Part of a small language model's weights.
Size: 8 layers, MLP 2048 SwiGLU, vocabulary 8192, 58.2M parameters.
Each number is 200 + 20 x the weight over its row's rms, rounded and kept within 0 to 999. Layers, rows and columns count from 0. The size before them is the row's rms in percent of the matrix's.

# layer 5 MLP down (transposed), 2048x768, rms 0.0721, rows 1159-1181, columns 480-527
097,189,198,242,178,195,174,195,180,212,209,188,171,199,212,220,178,197,179,213,187,207,176,211,149,202,218,196,196,147,175,190,164,190,188,202,203,211,203,197,213,154,176,207,196,180,172,200,220
094,184,206,210,233,198,202,189,219,198,223,189,171,231,196,196,187,189,195,197,186,231,180,265,194,198,208,187,225,226,166,188,181,189,175,228,189,196,240,204,215,196,201,180,210,207,189,201,187
099,206,213,175,170,195,223,239,217,223,207,229,203,200,217,244,164,169,237,218,210,176,197,151,196,197,214,217,228,178,202,197,217,209,189,199,165,208,191,235,246,202,213,185,220,186,203,177,231
105,189,197,208,180,186,171,207,178,208,214,192,218,182,206,166,165,219,197,190,189,216,203,183,197,199,217,182,220,182,179,206,194,194,193,192,210,214,174,183,179,234,202,168,198,234,254,218,232
101,185,207,216,193,199,209,182,194,172,178,205,202,204,191,217,235,204,202,224,162,163,201,179,195,208,181,193,206,195,187,199,185,198,178,199,187,220,151,189,147,203,213,210,181,187,229,221,194
099,201,203,195,195,270,234,192,228,165,212,171,195,185,200,162,203,200,225,204,233,218,208,203,228,206,171,206,244,175,188,187,222,222,210,180,166,206,207,230,197,215,210,207,207,171,189,196,193
096,196,179,192,176,220,220,193,232,232,182,218,200,256,226,189,191,222,181,200,243,201,205,170,211,178,188,207,203,198,245,174,199,188,176,203,191,160,162,194,213,209,184,185,217,210,214,194,228
097,195,211,185,186,187,193,209,177,211,223,219,193,223,191,174,197,170,191,225,219,185,168,188,221,196,200,234,189,177,228,219,157,194,234,196,233,182,193,243,170,196,205,230,185,217,183,166,176
097,199,198,199,169,185,184,203,206,190,184,193,222,183,222,208,189,194,185,183,214,179,223,194,211,187,199,196,205,175,178,216,209,207,201,193,204,190,199,201,156,230,204,179,199,224,225,221,195
102,228,218,227,211,187,179,230,167,174,193,194,212,192,176,208,216,248,172,194,208,204,230,210,210,217,207,200,187,155,226,225,207,178,215,244,177,221,220,178,200,221,195,225,191,190,178,206,184
096,192,162,203,190,202,188,207,171,217,159,217,202,203,202,208,190,218,250,194,214,189,222,191,220,200,168,215,189,209,211,198,181,239,212,181,224,190,196,196,165,223,192,154,167,185,188,167,173
101,213,158,202,192,183,192,183,171,200,207,197,190,202,192,209,168,163,193,183,179,213,232,190,192,169,209,197,212,201,184,193,192,184,202,213,160,207,162,204,205,207,231,203,200,213,205,204,221
092,192,232,180,216,180,201,170,223,162,187,171,208,227,224,203,204,199,171,209,245,242,177,208,183,224,186,189,239,194,217,206,217,202,225,206,220,201,197,187,213,196,173,221,212,205,228,175,150
099,205,181,198,215,225,162,187,214,224,182,177,218,209,183,216,222,223,203,206,216,178,238,211,184,222,227,175,200,166,189,217,210,186,194,211,207,179,180,216,199,187,166,223,224,211,198,225,180
092,215,175,189,241,242,208,216,195,197,268,146,183,200,183,237,175,198,214,205,222,184,193,187,211,192,203,205,205,164,210,163,176,196,193,164,261,222,194,165,205,174,176,222,193,164,182,189,224
103,204,237,248,174,184,191,173,194,207,202,192,214,162,213,211,236,181,172,215,194,217,182,210,212,210,238,182,179,178,202,198,174,209,199,225,169,237,224,180,176,157,217,177,246,189,234,202,188
104,199,238,206,204,226,178,198,207,172,204,191,185,228,194,160,208,194,198,248,221,206,224,193,186,210,193,175,189,198,172,208,155,219,186,183,180,191,195,219,184,180,254,197,205,204,217,217,174
094,147,238,207,245,164,185,188,199,218,188,195,199,176,177,209,183,230,208,162,219,201,180,223,205,211,215,198,200,225,221,210,229,215,211,189,180,225,200,191,200,184,203,183,199,216,199,205,206
108,195,202,208,206,205,173,180,209,196,181,193,189,204,215,217,187,193,198,173,230,192,197,204,206,201,203,180,222,194,205,220,175,196,179,221,169,211,205,183,177,218,186,186,213,192,173,194,173
101,224,219,210,174,187,179,177,170,219,214,188,220,187,168,195,206,206,224,180,194,195,178,242,188,208,188,179,192,219,215,193,211,171,188,194,220,196,222,194,197,188,180,233,203,228,197,203,173
100,187,211,197,236,179,225,173,226,209,216,173,208,184,161,184,221,189,191,210,207,187,197,187,185,187,221,203,196,211,212,185,150,194,207,170,166,197,233,216,182,168,208,204,167,197,213,172,217
101,215,225,175,174,214,214,197,166,246,179,186,186,213,192,206,195,217,208,217,200,200,201,217,217,224,202,200,179,194,199,215,216,211,236,203,179,237,211,197,167,211,224,191,231,211,166,210,155
097,215,205,190,225,190,227,209,192,219,200,216,208,177,200,234,209,186,234,197,204,195,208,225,199,179,206,205,209,195,202,171,210,192,169,195,207,178,179,222,190,228,208,184,198,226,215,216,202
# layer 5 MLP gate, 2048x768, rms 0.0581, rows 1160-1182, columns 480-527
097,183,190,204,202,184,203,213,207,215,181,200,195,202,188,213,201,204,155,206,192,216,215,169,176,168,235,190,201,191,194,217,214,226,166,209,222,152,186,173,185,201,177,231,161,207,215,217,216
103,222,201,182,218,191,174,210,233,208,235,220,209,209,201,233,211,219,193,185,219,172,190,176,200,187,204,165,195,203,209,209,196,159,192,197,183,188,205,216,210,193,199,216,232,235,193,182,195
104,197,210,162,213,200,192,215,191,183,214,218,194,197,230,198,220,203,210,208,216,186,193,162,177,202,183,170,199,230,216,196,199,188,204,207,200,211,193,205,219,185,190,199,189,230,188,161,181
104,224,168,165,208,180,205,169,208,213,206,176,183,186,186,217,193,204,175,203,187,201,216,208,220,221,141,213,161,198,216,244,208,189,195,215,183,219,161,164,197,226,193,245,199,206,258,178,218
100,206,219,217,220,205,196,181,202,212,220,219,184,179,182,175,213,228,200,190,201,204,225,193,201,214,184,156,208,193,206,197,207,216,221,203,246,228,210,203,193,154,197,193,215,215,154,199,164
096,207,207,200,189,214,187,227,195,225,232,192,231,186,214,196,195,227,198,213,241,190,228,199,177,176,205,221,190,230,200,210,212,165,220,203,217,223,185,247,195,237,183,221,198,190,178,204,191
098,184,168,204,233,188,222,193,193,222,219,233,228,202,175,190,227,185,232,188,207,226,185,205,161,194,210,215,172,218,203,216,202,199,210,214,211,210,189,191,205,222,212,207,192,200,196,161,213
098,176,230,215,201,217,169,214,200,177,196,183,203,196,211,197,242,197,204,198,193,165,157,153,201,228,161,189,220,196,206,227,185,184,207,152,191,197,176,225,213,200,177,194,188,168,214,176,231
100,194,217,161,192,233,191,206,204,183,185,217,225,202,177,192,225,185,164,222,209,199,185,207,163,211,208,177,209,202,188,228,160,193,212,203,210,227,179,192,191,188,185,227,189,172,152,181,174
093,219,217,200,218,177,188,190,188,169,218,183,169,173,210,197,192,189,193,197,226,187,189,218,205,164,229,218,196,178,247,210,186,220,186,168,172,198,227,182,179,185,186,207,181,163,216,225,219
100,188,196,206,204,186,212,218,203,242,183,208,236,211,181,188,224,172,224,198,216,190,191,182,202,174,178,215,214,221,195,215,203,208,173,234,192,202,207,220,174,195,203,188,196,177,220,188,196
092,188,215,181,196,181,227,189,211,184,190,199,198,200,211,172,203,157,174,208,201,212,187,231,185,189,194,200,195,191,201,180,185,222,235,194,211,197,194,270,235,186,203,210,219,239,210,180,209
096,203,200,193,148,229,235,167,215,197,179,169,233,193,210,169,202,198,209,214,193,188,199,190,191,190,228,179,211,193,218,198,225,222,209,233,182,194,187,182,187,200,199,171,234,172,198,216,188
094,207,189,177,219,233,191,178,189,203,192,157,214,220,178,219,192,227,220,194,189,170,214,204,218,191,215,191,197,182,210,197,175,233,218,206,230,183,160,197,211,175,202,197,204,232,207,190,209
103,172,164,195,223,185,211,179,227,213,181,214,183,211,192,197,176,159,194,241,173,225,225,196,178,198,233,223,190,190,215,197,182,204,234,211,214,219,217,172,195,201,171,188,179,199,231,213,203
097,208,220,208,195,223,203,202,206,188,178,193,175,181,193,158,147,184,175,218,202,191,199,221,190,233,187,187,222,198,190,227,198,183,248,167,185,189,206,194,217,208,224,213,218,196,190,193,206
097,215,195,204,209,202,187,139,201,206,158,192,199,212,192,222,198,234,187,185,197,228,200,211,207,192,208,155,216,203,181,175,225,188,214,178,189,203,198,188,204,200,208,202,183,224,207,213,204
101,186,161,172,198,192,193,198,180,187,211,184,246,190,202,200,222,202,201,186,188,201,209,189,176,203,182,191,183,202,187,204,177,185,173,178,226,196,190,196,231,176,201,191,179,191,186,194,193
097,199,186,197,200,207,181,156,172,231,193,235,205,189,203,182,182,180,184,179,182,192,197,184,214,193,166,193,181,193,235,201,199,177,203,199,167,191,219,194,216,212,197,218,160,216,198,208,193
100,223,220,220,199,196,185,184,206,195,237,170,167,213,189,186,186,242,215,214,208,171,199,210,181,170,233,153,218,191,207,212,206,168,206,225,193,202,185,180,194,198,209,217,191,240,255,153,193
102,218,216,185,197,201,211,179,222,159,194,184,170,213,169,228,167,213,222,220,199,206,252,209,214,200,209,180,188,229,197,163,166,157,186,157,166,215,165,203,210,175,213,185,184,230,233,197,213
100,197,224,213,171,214,213,191,194,204,191,184,179,211,233,192,192,170,186,208,221,217,199,179,208,198,179,202,206,166,230,164,206,228,193,161,201,178,178,183,212,202,203,202,224,188,178,182,205
104,210,174,233,196,196,200,218,149,224,156,210,209,207,218,197,214,215,163,196,204,195,168,196,197,221,220,189,215,180,175,202,208,185,230,171,183,196,201,206,207,213,175,183,187,195,210,225,245
# layer 5 MLP up, 2048x768, rms 0.0619, rows 1160-1181, columns 480-527
095,214,188,184,249,180,207,179,196,176,185,191,193,174,202,193,209,168,215,192,166,225,208,193,197,188,185,186,215,183,175,189,188,211,232,206,221,203,200,168,185,194,205,176,178,226,203,210,192
105,199,210,178,168,208,198,187,253,180,195,209,190,223,229,186,202,190,182,189,191,176,210,197,181,213,221,187,201,180,208,209,198,213,247,189,195,171,224,197,192,199,198,172,194,201,199,219,176
102,192,195,210,205,177,195,235,215,186,208,206,208,181,211,246,175,186,188,201,236,170,169,232,189,172,207,179,226,207,209,228,167,184,203,198,218,197,201,173,164,187,214,203,210,162,210,237,217
104,217,195,187,209,170,160,212,209,187,183,196,174,227,188,210,220,200,210,230,175,201,207,204,238,161,252,224,150,184,217,216,215,153,204,234,236,222,187,186,195,198,160,220,182,206,217,185,222
102,197,224,230,213,217,161,178,213,174,181,201,227,193,191,207,215,166,224,200,198,228,181,238,224,174,189,192,199,202,228,224,190,205,228,187,224,207,213,213,227,170,158,190,226,206,262,192,202
093,247,204,217,181,201,209,181,156,214,175,182,210,202,217,218,230,225,186,206,185,191,208,165,211,175,205,161,154,192,229,209,184,193,183,218,202,160,201,198,216,223,172,185,177,202,189,209,201
096,215,216,194,237,186,209,213,180,199,186,185,220,234,183,182,214,182,240,216,178,233,203,224,216,179,236,205,217,183,202,250,224,189,187,246,226,240,200,199,191,186,195,179,165,216,240,202,210
096,194,182,191,198,223,222,188,200,214,236,186,185,214,220,179,210,199,204,217,198,243,168,162,177,197,233,226,202,201,225,222,198,201,222,175,217,205,149,190,188,225,176,217,215,197,188,160,169
105,191,207,188,197,196,219,226,222,197,169,187,208,228,208,240,200,219,173,193,211,191,152,205,210,223,236,213,201,234,205,170,196,190,196,215,167,203,223,177,196,207,177,190,197,258,190,169,180
097,188,204,203,204,249,236,218,193,215,185,230,191,220,223,165,197,243,209,230,181,194,169,171,181,213,233,236,179,144,209,157,233,190,176,195,201,204,204,174,235,210,218,201,236,169,181,180,204
099,218,165,222,191,202,220,193,192,205,152,202,203,191,174,215,186,188,221,215,198,154,228,179,171,138,192,189,198,190,197,194,190,215,202,209,194,197,187,214,172,196,241,211,184,177,189,196,202
092,192,224,209,177,177,213,201,218,206,217,236,194,205,200,209,223,176,218,190,199,205,198,210,197,210,208,191,206,180,179,194,250,212,182,191,216,186,176,219,183,228,210,157,205,181,188,194,191
097,177,240,168,195,183,186,172,164,184,176,216,200,220,252,198,193,189,218,234,209,178,234,231,207,213,192,206,198,200,190,201,197,210,221,217,178,207,169,204,225,197,201,186,192,201,214,228,196
097,198,196,214,183,188,219,206,202,217,185,222,203,210,204,211,224,196,225,211,209,187,196,175,197,201,204,186,224,228,190,210,189,163,182,194,192,176,192,208,196,200,216,202,217,211,214,188,191
100,188,194,190,234,193,187,201,228,212,184,201,178,229,172,214,207,155,206,217,166,201,182,183,216,168,180,225,226,229,205,182,218,211,197,228,199,180,194,181,208,186,178,190,180,207,187,205,208
094,184,216,183,195,200,242,153,216,198,159,192,202,192,213,192,190,186,145,229,209,200,233,191,189,206,180,167,217,181,213,198,236,222,201,225,184,169,212,173,208,217,180,197,205,201,237,191,201
094,223,220,215,207,194,217,215,189,199,189,197,196,234,218,220,163,179,197,187,165,172,179,222,199,205,193,193,219,223,200,175,248,196,202,196,212,212,203,202,197,197,222,208,163,194,210,201,227
102,199,225,203,188,223,206,180,219,207,186,189,193,244,195,220,170,199,183,164,213,180,187,237,208,207,220,199,202,182,213,229,227,205,190,239,204,210,185,220,165,207,223,228,209,183,191,219,208
099,213,194,157,169,175,189,143,172,220,208,226,207,216,211,205,210,219,185,190,166,229,208,215,204,203,172,190,227,219,184,201,197,182,199,206,196,196,211,218,230,195,191,176,191,190,221,200,209
100,204,209,227,231,194,175,190,170,185,219,210,176,195,212,186,225,176,204,214,220,222,168,232,165,183,175,161,222,206,222,215,210,186,196,189,188,194,197,184,230,227,198,233,208,186,195,178,189
102,181,194,177,213,171,205,182,175,192,209,201,187,219,169,245,196,213,217,225,205,186,222,214,247,184,176,198,197,208,217,192,197,200,185,194,159,214,180,212,142,198,246,193,210,232,172,223,159
098,208,192,175,198,189,222,156,230,185,173,211,219,175,201,218,194,189,187,216,225,193,152,207,204,180,198,201,199,181,210,209,225,177,157,186,200,184,216,229,225,203,202,227,140,223,219,182,216